{
  "head_dim": 64,
  "norm_eps": 1e-05,
  "rope_base": 500000.0,
  "qk_norm": false,
  "init": "normal",
  "lr": 0.00238,
  "beta1": 0.95,
  "final_lr_fraction": 0.05,
  "batch_tokens": [16384, 32768, 65536, 131072]
}
Each number is 500 + 50 x the weight over its row's rms, rounded and kept within 0 to 999. Layers, rows and columns count from 0. Numbers have three digits each. The size before them is the row's rms in percent of the matrix's.

# layer 11 attention query, 256x224, rms 0.0803, rows 33-63,96-127,160-191,224-255, columns 168-223
045:499490486455513482421532602561506415578461482475457475520390497413462494507550575488468559473592460582504536487486501526496441428437491455509523523454532477522568499584
042:497566526453436515541566575521484502484483424524622520548532514487541405532500541469512490495512504497446424575445531521438511503501499455566501411469449586668431504434
046:532536505508553574499473431513393476576558524532530467484513564483622530547500558497556484548522467439501482432555501553507549573482493505439417434532469583581559547473
043:461457458481435509596551552455433486476574560543493539484567516584542502502473519497507478434547522479536551479460416497554506453520578462516457580548527532481452435365
054:482492496481464540537502441441444512490578453454485555536487485477580509493546543503539389396494507463581565499457415484476610517476482551491451545569537526542484461363
056:461488444622440465518471536509447568487419437562432504551680515491547497435497483500453404550521503381564560487495577449444571446500465524469530527450468494482552492496
063:433498498390536521512502492473431467500624503445545516475440494501498558466502534495484549479509462487499410473486396493578486587487509492499481520572559477546463511528
051:432462474524464517488517504486457495480562518463503640497495456501464483471588497441582513498600481399474515491483374423524578531437513524512475519463459461565491537509
061:531531501478608371453583470536470441609609472455545481468406551506510524562521552468451496471508504505473411443466602579491462580523523444464527521501518457528515435547
063:488478531579516483445546515563515431398574455422476423549431570487575475565493533497432466419563450501500450418512511470490426512533576524479452505476498496550422476592
063:478563470510503564550434475458482495421447464522495520473518506519434514512578512562495489509514514493520545601506418447515418554512537569564542536485522546469531547494
071:546385599535506514457578523459567522547532444364535547409418552482565501419529480533486442442550501473469433436508472468519499510545503493413621503489396544472400528527
111:390426547491502429498447492536485526460417516551492524559455475518510482480443514504495492467396452494544445566461563477510527526535527511382374429573506476578458538435
138:517575385493534530549526501548521468618470497554479582446493467490487504471502548465521537518538545512520475546611430435502486487521508491534545506403552489500463427533
147:530494460485470561421514532335458427508580543469470529486581472511540458433561485508494460416518465431448499498581386426597475504503550558613522507448525492425508497528
145:596483486477535515561555372471480473501420475486481544528480517396491440455590559528456522468474533504394413510514533478458453574512430499493524499542443503583329561544
155:555512405559497544451529493503579516516527432517552477485546593487510402510489434496535475452390483485585487539577476537545504430474622455431485469499474482433562592520
134:474569499511478438452470525549567557478468381501540476571482498500495436563432512378548450417531470507463534490499517463431465530516546590433523392458453536460463476472
149:481452498493515485400485543522566534512588497508508543537533561611499480452479456469473518533437468506479450514622540353543415454505538461508466474526450458500568381544
141:450558551488448565566499518477479359608471525476462496585480555442478521496510558509568461485455494482566583552520480446440479585550550509583590553462475477597515478428
143:463605517408472523505485543462433487539528432540480499527543440487495416508538483509547476550423468496579489498519473485570480494489448531526473549520451481453485501449
142:509487520476507516466559423532534527462395392464582540471514507551526553593630466440422484534478424513441492506466493572526568480383620523486485542453595524488555524530
142:544526502501478565560580373588421553500509565423493467488595515480557550547577492512514468531547514518491568520466450481518434505531515418484448512545595528580479515549
150:406484520575475556567593487452537518504398460458541486541594465530454478475518508465566428504576444591500510554600443591486568535486489478582453496482454595495469607565
156:540535496518544608438486527390448443457510580461543500487454509501504486485463442449577431483486501557453484504434561600526456486509434530500499532441487471499498441491
144:526546470569385438467393586481538468573593462554546452466429448444467456555570460490478505459445446492434442571482528537559463529530461543508558506490476455475510539523
145:467565571510412609419523472532523502441454421506551566412502487476507457466520490525566559510524483466475474548556380490504584449487521497410524497543585521451447569492
147:554533566498515430472499469531495525467455471492528534521494463528492449517548534571467506581421603494476496587549536434436456585487472387516506511534523491448491442531
153:451540614468487510526480493510520481549538510430388433500460540490529484538476465417491543545534520436637501427412463577562512568518480459398462549495494449538518465414
135:456514486346531424509520594567527527389503521531534484561549468448427587486481463532648392433487481466561479444472491494512439419456445534461622518523553583559512511450
146:426502459493493430431456551469553524524586500544567469550484453494522490493425533498520451473526516540502514475384547519436445459450561456562528433512470473489539502571
054:462492508435536558403462513472563493501510464515508542489507583444539577487576430543454534335518505471465428544489473603473520479434479522502490443526476426533554398506
055:458454482419502512527470397600561415507567466556606484384530485372529530534514447446548488445474442421476469412482550426414436541454412513457579427596460430523511547527
044:590515480417549557561522448567491543582480524533538426465445569537559508551515515558457521515476618503519515472503526535461572533531477624478552531513540478443461548445
054:474509503560525484466571662444525492444425451489429522554465490573543476514504475466479478533537536537500527609482460548525506447487490491497493501398546451467500488527
048:450467518534528491533562513514518465559439436473589639488513439507479417499518543460536385552489524504567537616488486448551484497409429512431538548490527506511495561462
049:418463439476492438506571537492491481588477476518520606522433468485490445469486534454494490521477506415465503584523436424540539469446493508483446565487526480371460532497
047:457492507423530443485509549495559436554518551488476584433404475661520491545469547477555457434504478597486500483488545536495512408491522429454439503474565512459425624495
066:571473498453582463484524552494499529555471395547504539461463483470500357439494516492528475440432569526449580604586588555427529509459473554511478553439446518502561376485
051:432552443442459505538477432436450551573535429464550569482516474435430489480515523497559534570388541519533498557576437443497554476450443556559525499532489522444521558493
061:571444482470602481506479544456486511561514456506421469551538498517555499492446518506402529421477538540389629524527547452429449527519469508507557448458526506463479329465
064:568518477447491465503455500481537485545487481584520429438522554554445527524485532575477554424462480566444515585492636563497426515518483508518464524562492501477437430565
065:493404457484496556491515482454539467491494435490538553488596487442510516480494567513600453567511488492487424417500417494514521485511579487575444594543522487495518527542
073:595357568563558483512579568484539551530493517483474539464529545424532559515468487551417432386510507567474449432503466503500510448500477474463538519496408548474426464518
107:447457526474540421486464547529512511502447543501543508581512510537572482486358554447559509502372524563497481506542597467450523493504481520433438465567489508519449545453
113:514507400575530494573527508498535523566495427569555539384466441456504489442527572559473513485480550501505465574572456522494473513507415499544595555382539526490517391481
120:566614460495520594465552469401489410496567513479434544456570463520553463437582523529488444457572522476510476510526339407575451485533485545597534482443549504388488498528
114:568483464497550551545530447442473536500446463495533569481448526405551442478574610523433528426476549505439448503527496480460427576550408535462469520594496443586393551609
131:527510439587490551368577500504590490557584440535581426488534568519485408529470482471517469397417498435532522470607487524570521424536608429441439457497483564395571616501
115:461523500529435496408533448539572541489470398512513502572524514490444461551477508415551426554508488510448481512525503431487554555595539601485566428466503577503407475527
122:500484514449536515388490525542536515509544525493528500525539519583527470463576449495570482623418505476478444523636553397449407460508603488505457499537489410560542430485
130:509491545513425586533491488493524363591489503492478508610526563396458504454520541514581448514477525467569601536587528417444523585555525519564549539461478435538506456440
118:445554505425458498497511492479457491586529439504449510523565431492496419510502511494542487537371479446562491508532412472581491478485482609544503523537440480463525472420
123:530458498583553523488567430523522519496419439427536567520497500572512543587636461404438487535434499521448519464476523567584614453430563507470448484449611505476492480564
126:544565464475500553519541391570394516505488561402467463461562562518587549527600465516522458519555490483493560549452423505575390537503529432508445488513555554595536517541
131:380542555523485488554630532466500487474437449448530459576581487523453455456522464518534404513506432578549517496565429586457543473496460480555468538532420549461489548576
126:563500487552543611461528493379448464440472558457546494457457531431481529461486461441576449519453510501511484447413566552505516479512473510478476469420482423492503474511
123:489570486513395409479419564491548468550618424523518450451436489483440489487568432466513467498479506496429453577456542604585385523464440429508588483492530414463532562462
118:482538577444436564422487465543575471476514463506528551423495494439540501448503472565592572569513434520521486576493403485515536436453488457435521496548582422482424531533
130:516497545548478446499474508537523527440420434526539527515483492453521510502509508498475466558500554533483516597522538475454494554507480431499473558522534502463520486570
133:480510607471481512514480550481499463566534512514409430535497502477502496494480469435501445548539554459576504431450438509564508561516531483416522559493487438579487445471
127:468547474412486465485518542548525570402524540527552414492571521507388565516510536496640455473498510505580418468504503475497479406532415585426663542533596606512491495461
130:442528474518529424403447498448620533489534510515538491432471472487529457503463548517535494512545529479523504521430500505457441526433522468554526500514472444502557497585
089:471470442488520586485466426483517476456514438521525472481470632527451510539500519540483489520537543486498503480483498501499455549513505466447453407451468390522443494607
087:531596509550486497516409531482516481525460475457456473377529519471471445514442517508540493410557469507593464476550481465495572565607522493615427417422465458545590441514
110:570467476451507542436537579400477550465418436454443489480512509419407518550482524515541499584489448486503489470457596511428495439465497497473473516487550462480487628494
108:458476531430488408590572590489460521535506503554497550535473441454549485499536506430493517598484492465453561593466569546498404448500470549444588585528523530402478580418
109:405511584562514467532564491588466487583542545492469523509432448516664511519502435470478495400509462524629522543512502488453452524469467544543547557510532557459497463427
103:442511592546520464454578527559467498500529567444542559490473504484589505505466506469499472478492430512476493518496428525483496481581467535526683541506474514457518456461
130:504529491526459488470529495581410524608470552534446538431455513460484470541480488474536509564418533503545576465467504469584470541556522523504485453459573497427501549496
096:439508541446444648448537514509525540488389571541569485495519551580513432556465457482423604484541518519480452399459530451542538505483467458456487486492447505438571569547
114:452496465486499465494406444478563481502521471448476473498443466552531402493460431548442503490596548557419457388505539508475483581464425471491483450507497476602515457607
108:491474519356548509515454573510511423420441538477519503564581510467577438480499508522550520546537519508521456358450436447513524445472537552511472468447429431489507519492
094:512430518512544597453498499561555479597572518529510491545650540421461582389564425509535473445435541442446470570466475476436589460480480431530519498536451547534446507401
107:576572429473484517491441500490517604482525407481498452447484414600503549549473575509496446397476506492519465526524491549497428556450550521499532558513522453495558494447
090:523543437458523485537417539488471531480476468468457497527472471514486508479450495461436517367468515481522495421580585528447467452439501491501514454505463499515572441500
080:413536470498515453496532538481499547516516478577514461488434544556482451530446500536491491486464518564474521482497563541528551508490544493518544405574473470509594444570
089:370502461502439533478525553483481526509481399548536536358477462409386561467564542430459540516459546454550538539436470494511455465502475608512542602509515516526589473436
072:493426533577567453508541497490539466469483549584448512410459545444494446422454534504485545463526470539503483578506475528508445442558471450509383508429539538538487509461
074:583555527558533581579542499421567480475517471401544482506357592474597485415512574525472570435525418542453528479543483503497476523455412476551559522553556479566463543564
077:487557506503491554531597541464526419569503535431433497451541604448455497505442492523569464556483464440484502576489464515488558493416589527483502510495459515436536584481
082:446410467546476511451463504558509582497534461489570568609482568438445449582505599537469385531464491471515463491469523436437639527561507539487464496492514496474440521527
076:583462546523540490467560581519588574497476556372523449572494509542590482509470490579444440489485515471481498473500480524443474475550462557468514450483493462547481450514
075:494491465457444502482460502480430502526519529547537509616463585423412496490484493441524500552486548469505556459543475489487458537471531544531485491446533424484388508423
082:452492503382471565543477502466530461518496507539541551515554505433555449538514505465494488574457495420479558590528424513504496477476495608499521502508432437519500531437
090:486474528489514537535556533485479475562382504423502504577458444493640462579475437492494523552509504510505482436596426477579523490463493532492481482405492519492458584605
079:489407491532531533529541555483474508408527473500495514494542526468523516479527480472563514575505495437513529555400353517480469490556536461506394463527567517506477507484
086:487493595591540567574530566465461499510501480439496478470505536482522386524553497494538380459496518487583493539503523611526499451483451547450490534600467587479522457475
081:549464460480546558495444670479501451394493565456599458419494567456588433519482528450520414523509555478523532471497476500480473449459475513518446493523516493463507517528
084:557521507506459474559528429511551490478443444555482429442489505572532500439467407501555415454535481470491590523486477552550406505486456433527564515522525485470495494480
086:560547590461381466454467510487521497540421491543515421510453511391529525512495510436586494575568400549518461456427474469439517490405488474460490493507523412479445484525
068:496465508565529461527449516502412504499466497456486499557428457499573516495544473535494419463552504581537498525514525533583575504456448551510397536461522471487510475558
076:452546511516496494516474561454523559493517549556523517466496476496551542419540494521468443562568573477527473491488561556554508546381512510507534582553478473534415463481
074:523575430491452514496491517500401601571486504433548546514505484434422615421564503492552488409536470509552437452462557388511445413487510501492529465509539574503571439409
075:540587500608504480449467605449644549561487503532475510526504519476476497442487599481500469491505510494526514495509430607578480461520458459489487521480525495453480464459
068:485532535437501542455546513545461546487291478491589491488517510464572528449478550589367439492464442424524587462401425539413471384518502559512477514471587496478400471522
064:471507483588523508519466448541565444511529494450494561466541490461464501556497466384549521473500494466522454484572428473508492567526526432452526478515542445503608526510
064:562497507476572530481503537467509464404460532521509495498466545393457521430552449546530480545420473475468464597528584486536414577426450456419490534506530501461574498497
067:513493501562553478538561619473587494419422426490489474500507433485503499507598495524486424527513430471485447527456651532466505463461499463490498574406506491347477501442
075:469545431523504460497592450482471538558471510518488524467473389413461519514470426504556421559440395489548567541559602502543569547430537447434491472480547441428552505469
075:414584488526520487514600547464515550491434479547504617469455427425435499486551396448546489623470473524565537576554606486431557486451466442462466542502550529388518500481
083:504544521560526541538549447532485464522521602439516443572508497397461483484547395550602553502492482559509562490594528467500444499458512429465484475522529478463513517442
079:594474497529520461532490540537547463491407443567501547470490529633492466460534573448451538570493595489454441504547472564459547539464455522540488509498464513483474484524
075:580546445450488503433505454476472584531446470566482563404523467537432480490478479547499550587447469538543475585568506498418595568512499498445398435520560429488457490560
094:510472505512529535535549563575531506525460477559517546486498466592526476474465538484445539520523574439423407438446482556483505512493503514544546501475466566494438449540
086:606522485546524474476507488501579484479530521504480472446477454534479460494517556571517476501473568566501556529556568504520502568482466409508516576500583500482415543494
093:513489457479539519505478460436472531542444533507493589395527469417430478424486508584529550543501524478532457630518502440508518619533479505501455541480486465472523515501
078:621400500554552547481552525451534457507493430461539564512424509478486469459504539498417565544533506515510466523568504485521528482474511445493453544478469541508425448553
099:445549497499540561526417534478556532420498502525529540561466538572495495518430497456478547483440561592497437541557570510416495498584506503455420406569574474570552477490
095:482446417548597513574473525518558517514516429563482537416457451458464490476425571494516496398498500489570482562590459539453466533555446546526565559460542548496474382509
091:506451580533513543447523512443508449472589484517450483486471509520553441385538471537454454435558507504506441490497355411493404477559531569578542482453523511472489482566
094:538466465459537542534570428406509502591545463455513549435456583365596476436546583549443471514441564459403484449493503487473463564581404556502516512552457479544493541564
092:522496431556479555382583485509559489505560483495552452476582537547469392507435472436498502489385473391541573518577454543553524437513565460457431465525476527417529572466
099:475491503550475451426430510580536588520483424475510494582447550471513459541425505387543424443536458517480531525565480476450563582604523588442509481442463508497435439541
088:511420525462535532428551557497575506500553526429515491491477565515488482451484421495581510585470551509500510484629566432477412490558571466496536463550495449500568459500
097:530509512498418530546487481496471330584507551518487544656484560409477504475496523508565487516440530461579615521571542455457490546489469523602523502471491431537497502440
103:477539475462421526464440473404446518512550400592487487480538432523428472576543496449526519570437484436531531550495470515584487478462531609520492543521419424432482496402
086:562460491578542515505508439499564531504420440412511534458469548500536524595585447390451529546458474448426507528503538606516601510454539495473426513444583458522516526536
097:579528472508525567509528431547456539450526549387491477475542521473624578573608501483503417510545514529536551500481404479522382493514460489509475487487568523573499505522
092:382523552537468477576545536467510522489437502472522450601545513517441423512520451505518402526532438570568533529591470643499533563461492481523443522515435575508520546609
096:593494466551566570436537571422484406526450564413509478482472536438573498483506545432546487442441478523517437487460550539482469474490435531514473514444511436502450476486
109:478575485517401469535472557504526519488573412538495523438444486469464455541513482446503478502460452525414454568477533624514450563524463467525532507485554470456522567509
101:478554514473441527420472474569542510467492454534534569386554470436511467510454470565636516528529447482466455595509413486453485517463493441416502497513503472445463536526
091:496556518551525451528449456480525500498483445482498484538504452493474470525483544540502505589479556491489502539531496464504497526474501423523530528471501522475510481528
094:448463562485497498518466500474502488571502493465414427484482544456564498462471459489483532509568532478610461471445430558586541558495491440473511560516416410578518445505
099:528587502408495504454558519541513554477539523546558471525565510426369545460481525505639482416488447467524504427498497447549483403489450560460563502500598607468522498478
094:471570503522509448412439557439576486498567490502493497438440453476611415511528542533475430457555509556528551487390510497491479503398538462552605487482411449522505469587
# layer 11 attention key, 64x224, rms 0.0763, rows 32-63, columns 168-223
037:596474454489455463545538534512570427423553551470446503471572498478481470524467456424517536576476496530517512452619475414590505485519481499540544442534529511506569535451
038:515635482494499544529466543427507468642542487495433514567565441612524548471531565612520479499437522494499448482457528501500515540460547514464487527413461556492458516580
045:438500495559518462569408497485530549489511568498433625525492478483486500457527434417541579511558552454537551435523521478469553433474492463546530526495525431519512444449
034:465557511468483420426541398565459484500502589453516419463478509454558481532489433511482488473530456566489469556512544438480489537495501443529466452409552483560481537568
044:525398498439448461451535514548503540433569505457414469491482520447539488497497486535482478480546469572470493492490591436538504456450520546544541505543503562532526534540
043:514558531529456451410474454557539481489470507411447425532487489477581558503437524523512470478490484548436532443493569491463404542504510484559526457441494534506514529483
060:405537489573505555471456457444500505443508535494492649424526433496454531502521494546487540497558456387499458485559429481479552499489446501494519489529564490634583498545
049:462570473425438526440519537478571457474470430480552442456420526534495469544479551434505580550497463445545552534513448503423488478463471605476460463451493463462491459518
049:405458526450443444428484540452493501546430470484507388503478541473496508520429554466547543566498441528527604504425485520443404497517514505524578533473430490441412533523
058:527483475461490513397445529426488511584526458588540485487576577564390486559486553536500564447407502519523558538517426494480432449541512486505429564546438493543501432568
070:534449482562489526455439466406507564533481511494606579498426527435438504526445611341577594533464485472504596562541404547491503542547468567485448545601548428547488446455
063:581458503578472471520552566456463475475551545513504393455560519491594529446489528470434508524496461497576478575419535462448495538413491473500558472476477481412474484488
096:699463499469571510500498441522563560500538552523493456523574471538460517549445447431499454480479555497448531504571441529496498498494469525506513540491475575500504485492
115:493514503575514409485489573513592495471555486544476651471392424488500402512494487404515439522494442472441489439450458485449450550427522608557616468459611451450523561538
104:446378529564517542492533528506527514502481546506448600494505420459532536478463501536559476496520524464555394489478586551525490530473478501501544505490565505577464560429
119:536517434531565484509549469491618472439528487566527496530441466456531507512563516526460447471497545507413503509468521520501531512532444479511490565486447568533477329539
121:601507499414474480435537474482589529486456483430502559565560525408519500499628531464492561516508496487535522480499578452495469501422477572452469551488524537551462476514
126:424549528574471532606502426441533544602534492595509448480433520440491503595435499557490395519480526506534465482484499477526437530553552580480429494399499455517524534421
116:448429455493457493449506485494562510601469507490510557596521479433464530570433467473569434606504547494453478520495537513462527485524463558498630464468585493543412508540
128:481556479511518428428452521445482506483493591476548561487550571484455535475487568557489554539464512516469484545462431465517411458450567502449471463504509507522518481532
124:505521517495514599451547540496579494555508481552499459529444498484473520421625508424589494508493518467403469555522488495494438574491531544489449536523513573415475543440
122:390490505442469532574493504464519516466443428548455521540524512495545479523576429526480529402503525502556456513513561461539471576501476536455517450473436550548486457526
122:513455478620627493535539466554559449506530430519473489424568491533502473506505541510536583458500479515468525467496543565491580487412520511502451532543585476409570476463
123:532489538544534466529535476565459497514537527494461482495577465420531456433535461598486567466500507513468516616521508507502493462553507436558495425488485564480492475451
125:489524519577505518593596493497421535474524476512540466498471463419507499354544515591498535472528512555504515597527529473519590453532543569523555540499500415497493445626
130:408467468647540466496545399468406501438528478356500476571517536443466621502489392542450485509472450451510456491499543482503486546448543537512471530565498515561434480550
121:558515533438541462399574458458548446466494524521582513512523553484546539405460409460404479572496535535507488615525558476555438514516416497520446567480517438506544500453
127:518424510425421470346476459500570492452437515476539576518533496492525533536505477515615576566519540500545444543444456542509479460464524451484481456510521437499548521553
121:514515524493468483491575500535594590478519525523553546539537522427507466491554544441396510439460551550505515572464547487517508500571495489496455436490473548482555555503
128:389518526394457435480535596606454440507451516545506497524597499554498530530573490423504422622506457486563577454508439535506530538529546467508523497546525483576468481516
117:519400563479549483446517551570607513525566471501512570497518489503561582477493531617464493506504570499520428591475475447451473453476530526506616539457460532558500388417
126:468529521644530505368471584434524562500531484429489509518529453451554464478457533575508488498526550444516428478472508469471443511514503436515442509502548500559576467617
# layer 11 attention value, 64x224, rms 0.109, rows 0-16, columns 168-223
101:420416470483508399457565491476437414493391540535432450421527488474488497486477432519545534534450536531487492503468538396458474510307530468587533510507445504524480495410
098:456556479539513402507549490485528468512625505472480428527455504511540489445465520539517534576514621549524597465513419494487500415507546537541539486442440470536486518552
101:447496459454519579477561500491559442406586525490364451467532559500480449543537540532483509490527429538546503516535428464515508568595516536450467491396621541532556484496
102:489491595485463411422534519539528396354445459516646459542454550507518504564508445502542463570513453489506419444581499455553510427556512489477510494530531552566518456505
098:457551493497511502570468528433488593501443537465470568531503572505514522467512529466459559536585527601519444388334450577476490461565569496591539477588553467476437422479
102:529491403502476428497482516510408483394357653504548527500526514537436533456549458493457538434518492489580498533544452526508549526509398563546330489543520506563605439453
101:569492451486544621516487529494477534458417493490474557413427504477551344515483575462487556545441527517446489454347513522520496556487507476447521497490370571676590513531
103:503565470459497437546478508503466465428520491544581391521451567533510428470456535530531438543467603529547538518524479563463557593402461502561514399515485553549406515504
098:501490505482520511497561542367475499453517613565618457562516524495365531522462510465517569493532464453372476545358578495464559449517398539523489478454498525537427535478
102:532541562470526504544533393513535450547453502419467539463540531517576467459440566558558504534441400460491507560505523538577503424503494476570500602519479472536593483552
100:532565469504546483534606376570485492538576436498498430496545453541515482515379597500463485602498523499593411524496554513425495544564520460436456580585466470485585481510
104:497522555517434457485463455519507398506455456578591467494508488637498464509552506476522485515506637568483473502416504407465456491546503533512544561399562432545639481469
101:513454444547519504537528489521508492521493484545432542568437595458469452601473498485453525447456505462464562513457438505496511525455437465469544679456571427584566516434
101:536503465487535538486492471470516532456454497550432520588505468569534454452417476507518525474557556551502601509519536413519498580548523454488480467536582527556527616492
096:572555532509502535476478447565593473486519538500523511498465550552492452494477521472442497508494542340532389485553466493371562541543574568628500534452516412513521469440
100:541469548452496456525503506486600521545477476495553586516470553492442426453409430455517527550537472497469387460476473417621534506506524480547581369514397386525522473439
101:501492533503491534450595372545476515507479472566471491531557508482480542443457499432490497516661401500437424505497472502445451507478611480466480491477461546578445578444
# layer 11 attention output (transposed), 256x224, rms 0.108, rows 0-16,64-80,128-144,192-208, columns 168-223
118:445556437486512476408510442513488540509548404598531516481347516499482599475456557405471468538572515483527518466565571559428514471619490502506502500509550498578506426477
134:570488544467439489517520515542442514565439437480483510508435443575516469547459482490381482467486474494487398548533486413517521478585393488504485448509488545500514539543
134:466433530532480452510546415540531521543543536565564561467587466467488547508560463502504505512523648503415460511509545455502489482436474581523478514480515457431460509459
122:552449445554506549571446436515480512457551502471450572497518429438435488556607583538514461582458450481437527525448473524447423491397507496534433480516465534458547578468
130:568438590414517489454566501490456419484522513528468464505489497460534429541526544468515507580509543353414529605506565464571464497414437463388473443523493530487564444456
124:447531553566544536510471489534507473586632502504500465568396562440481485496502567526495455591563483426464415471567468468481538439489576456501552577472473442466520583438
125:374481558466518514504528423542526483495516542578447476529589551497491562567453507539492470517489526445396528506516541504476438441504527430557488460452577584443477490564
117:466571603548418595420562543466468575423478400558419510556538512430492464550460458569461561517534541507430471406448513507445439442577499461440544505499394443465599513452
122:531532475551473527490521447558573546549459478496422467510519466486482445488493439551522491498423506510538520441574507526491444466441443448532505482516483564465617439558
126:448483521471459553434541528426460514440485511526535493502446374492462472502477443518510562569488535450504502568467449463450473464443481492489525464531510560471419461516
133:444589572484385466508395531459534487504496576511427537494513522612481466586514430507475500522557579434444564439562614512580532497539461486488548548495476471529351487558
138:523639523436560450525484504451451415461560559477447549446443453412475532528494469491527465473516419447479554502510508448531476529524547531555464484540453531412471473523
132:392516453474480540532454481477446421412601553490482554470506512580565510442546473496552577467498435489535548460456555427456483489536467507539435462489396532466372470469
124:465465520492475457517523537514500489537446473469584574465528406394460561450529593495494498563442559485488507452467402534527497453503503489461466582528443480462417495550
128:534493481517501545480474579490535516505514449461452508513456514490496574531486477531519460591559475538544515482458545507467555496484437338437506430407513494504519460480
128:628526453549480588419527454519510469507501523505457514521511354416545657516497517509469500479476472471488542550520563633315532465501588481535496581510597510502541458475
133:414468506469497526514543532400450501499440477574486524488481418518492493544530577530616489424392516466459506468456574472512552498505447454530554512499442506532515461575
095:440466470475528511387515496506578509510537392566574481468368471510437481498491505356417383500537480499535492492575588525461489429606462493474450509481584504567490457446
107:515533481518449483518497555502459476527495468525530461536549425545487497517465529493371510570433446610414421535499509426508555524566460467531480485480576561439503518482
101:497433521541513490458497359606520463527520489548534559472516457466477488427503463437443545553480602553441422437480543474488516494478437500499558471489566472425475468487
101:556453424547457509571477452507491523502561468477424529494497439482398487552627517520516476530480491516457523517424572516441523492415495523499499454468413537510537554470
106:533480545429567536456560458505421420476535499556506484518483521465501474498509509512461534572518501403450567622478580521552489475443571471437499411503551506483475470452
096:467526530478537547511511528530548486540574520515558475527398537445448477530480517501524494612516507466517453557508442437503532540446553425488533545467456455461490503479
098:378498552436467450479591412536563484499504519499452467518581517507501558587461434534557454482502498463416591465484536530495476469501623494522559481512479532478504452550
099:438595550502452499398580472482511506448498354484430476608500548412481493486486460580507477521480494494422500452425528555490390436570533460503469482479461542480621602455
096:518567531547440491551539429535494518564435474513387549457548430546511464428496484554513471509432568482531489455599476556497382487393440438490535505529539534449615459525
095:491477533495453547412541478441489460429489461467530470529491387518459509468510430573490599544494481433523529499481409478502492530478462567517569458441500575376418446479
100:524585533470416481537464514466496491494516633518425490546552531621498492588439402564516589527498570445439522412532586544560475556536474493561528478489489500544426512481
098:499601524464558527487462573440471424439544472478532556484408484464447561543490454417517438481501460467449553488488498446496569460534503542482489483545431529467526502534
095:425468517502478558574466512414445409424530558499514489557537537489598505457569447471600582490500519465507548537443578430436554472548469512490527504540410524543428472476
100:476423579456475490524495571502512467542463452520550566434482414442461543507561556524544555506432554423543527473416372517453509454452419507452448576444414486485396438530
098:520533487483483519457493529458512524492504470498415519550441471504501557512497527548447579578552417565488515522428561526497524493493453463452492430364509557439517526512
098:587480441568463506436502415491532462502479518540425454534474445358549593504493542497469511446528460457535558569511614580405551426539544536537477581574596545565533481427
091:529517522434511563543491546414505509480455454543497486572477489431499521544565486505565500403465516505456464457467582487511588552526577487516523543504469461527502475567
074:539532467505491464433474482523560521485484464520560474465427594449540470502498527500475523444531464513425465567462519471490397520531496518556484475573580555398398493384
072:452531438514469526482478405515408473490499534565517522498560472478524524585459481560526493394505506491434367568527535462528455516502447467510472516498519627412500437481
087:535446435425501523502466505544468527506460523435548552530494524460549493471506485506504538558478500421508543480499472536467466580497520501572513493520430441518525497487
072:540541418495462528549571464529524588473557535444530391454442522554580523531498452637576473571455469514459446613487570527545446463433548495539459541487424491495421542490
067:429457437559369524555556564563528579492474570505544511440557468526474501445484504549503510546433453545458570449522504526444535552439508493537475522521456409521583546504
076:471558521494452541465523530503560453538518482548510497608423498481532444509490463576550432474419504505525471508446492441515497534493457488562519499506606557508447481531
083:546484548513441587533476620454365467451495565501500472483535540515471513451533479497521502546468483553507553456476492502511458546448560497471434507477525517539487421538
075:457609581594533582505582453449455529511483472488553511497497431553559592454552532594465492522517473466490524384563409531564457555514491550509446525514532503568604582467
076:467488504519419464498545505522540449562419540517445414481532395525472454567505539475396381561485418515528473487410455469485450430380508473508482585521508562459477549543
073:539468432504465541481482469459452433466404490425435481468506551453460515544527457509508431548504434462497460498498509404536559520532455557460451499512558565535439533550
084:471467494522535464578460581556532461559473408502509480471537436558392443499560522547553487526489532506490538490530504525476498527450543585399541459461530416576566554543
069:423460448429560421584443562547470518589482428545473527512507535500543494520513410449479480486519539510459462540458558534492490541430499589478535478436527465410555427480
087:513450530445506474442483504585435447484445550434573401428516559454514526506584486574483558457536524531515500332537563495491442440444517463391544454492531542539539561451
082:509510491515426467520528478564513479501501580518535517478467568470291454522546464497562483608532465508541504521435413486506502500488473428541492503521479474615478480545
072:517561536473550485430578550502480537503572497525626475470496502560519511525517527573577493521545489578503521487498477436464393515513480506562496394523448514568469435494
074:521559568504491428455464550527429526481461562467399602471534529462528484548571458495446493430561504508476466655565435504510628563488521531506540487574444458473459469492
077:407541464588478470509541552489481503528514501525474565487479546544488560569454522596497449478484459483457496583486561445466524543513518539517522458534500421504563554520
091:464531445488523487405485387549487591485517434555535505466338542570479580492470530403428491530559490491501494481556572574423530489627447460475478513508569535548473405504
092:532524539507413435539527514545462485588432423442482506506478499571485481575497486477426490464489479540490441516520498448510486482563451472507481490505499583486541578520
093:465442554560521407495588384566540568548535567535535574475557458451468505500526412450503520518535641501420467454523521518472508511445461580518558521493529499453493526453
093:532456502564499525577441510460456496439586523473468547487502455461468492541568558544525466523467457490437549469487485546449461542411505503527452415516411569483566565421
096:549441594439559497482543489517466433512513513527450495511487530449499410550516542428534543513527500357448480597470585492585515509419461458412489449515493548475522477475
096:438521552541556509487433493528531459561646491557518441503399560418431485516502552508549467561526494434478427496547483482473496494490605487517543521468450452432484558455
095:380464487475548477491535445528474440489502535533474462539577565458460578588487456455500463486514513458414570497494551487505379435519574475535488459448564570473461506507
095:404570586540416628431539522484476561438474415470450474557524550414459438535452435610493483534496479494455486415458500512477440490579447479512520534491419465498610577444
092:557524516552515518501536464582587512507443443477462478509505427523473433486477442584537453521441505475455557467524479560473469450450442495537499496534445561428591419540
096:487490539467450531443491491421478499447509551501519500498451405484480493482479390571535601548478506447505526537452432461425486526468481506513541475475497587470381445507
098:430530595473392474512403498482479471495528544504428501492488530622504447604482441533466476528539573435434576453581589522547506476560489496494528582478433518536354488540
098:530624481401528475549443537491475414470532534473456497485411474403443520555491466477541444439513424413441541485478555469536527499536523569572415464554455540392469450502
094:402505546499522538551409523470465409403552533456464566479535498557570516441560512523540594490540465481534568465438549434444531483531428536524433468497406547489421449481
094:485491519468517445534538557500533493554454446460563591450496404412442562464530594515488542555467539455488521413448385507491512393491504512458510551557440464499387520506
094:543497515494471563489469572491554521531517432433415501509484480560504577536518481557509457567557481517527499543412536529449543456495443377462515450387497541474510485518
097:599502518525488552446509470526488511481482569515490532525484430415560691512496579536467505462482439467492514540543564582349517487521582491523518590523604501521544441525
099:441445510499509525526527542383443487518435448575499507459453416524485540543526588487573530420411530510458471483476550451499538497501464473520548538525427479515507477612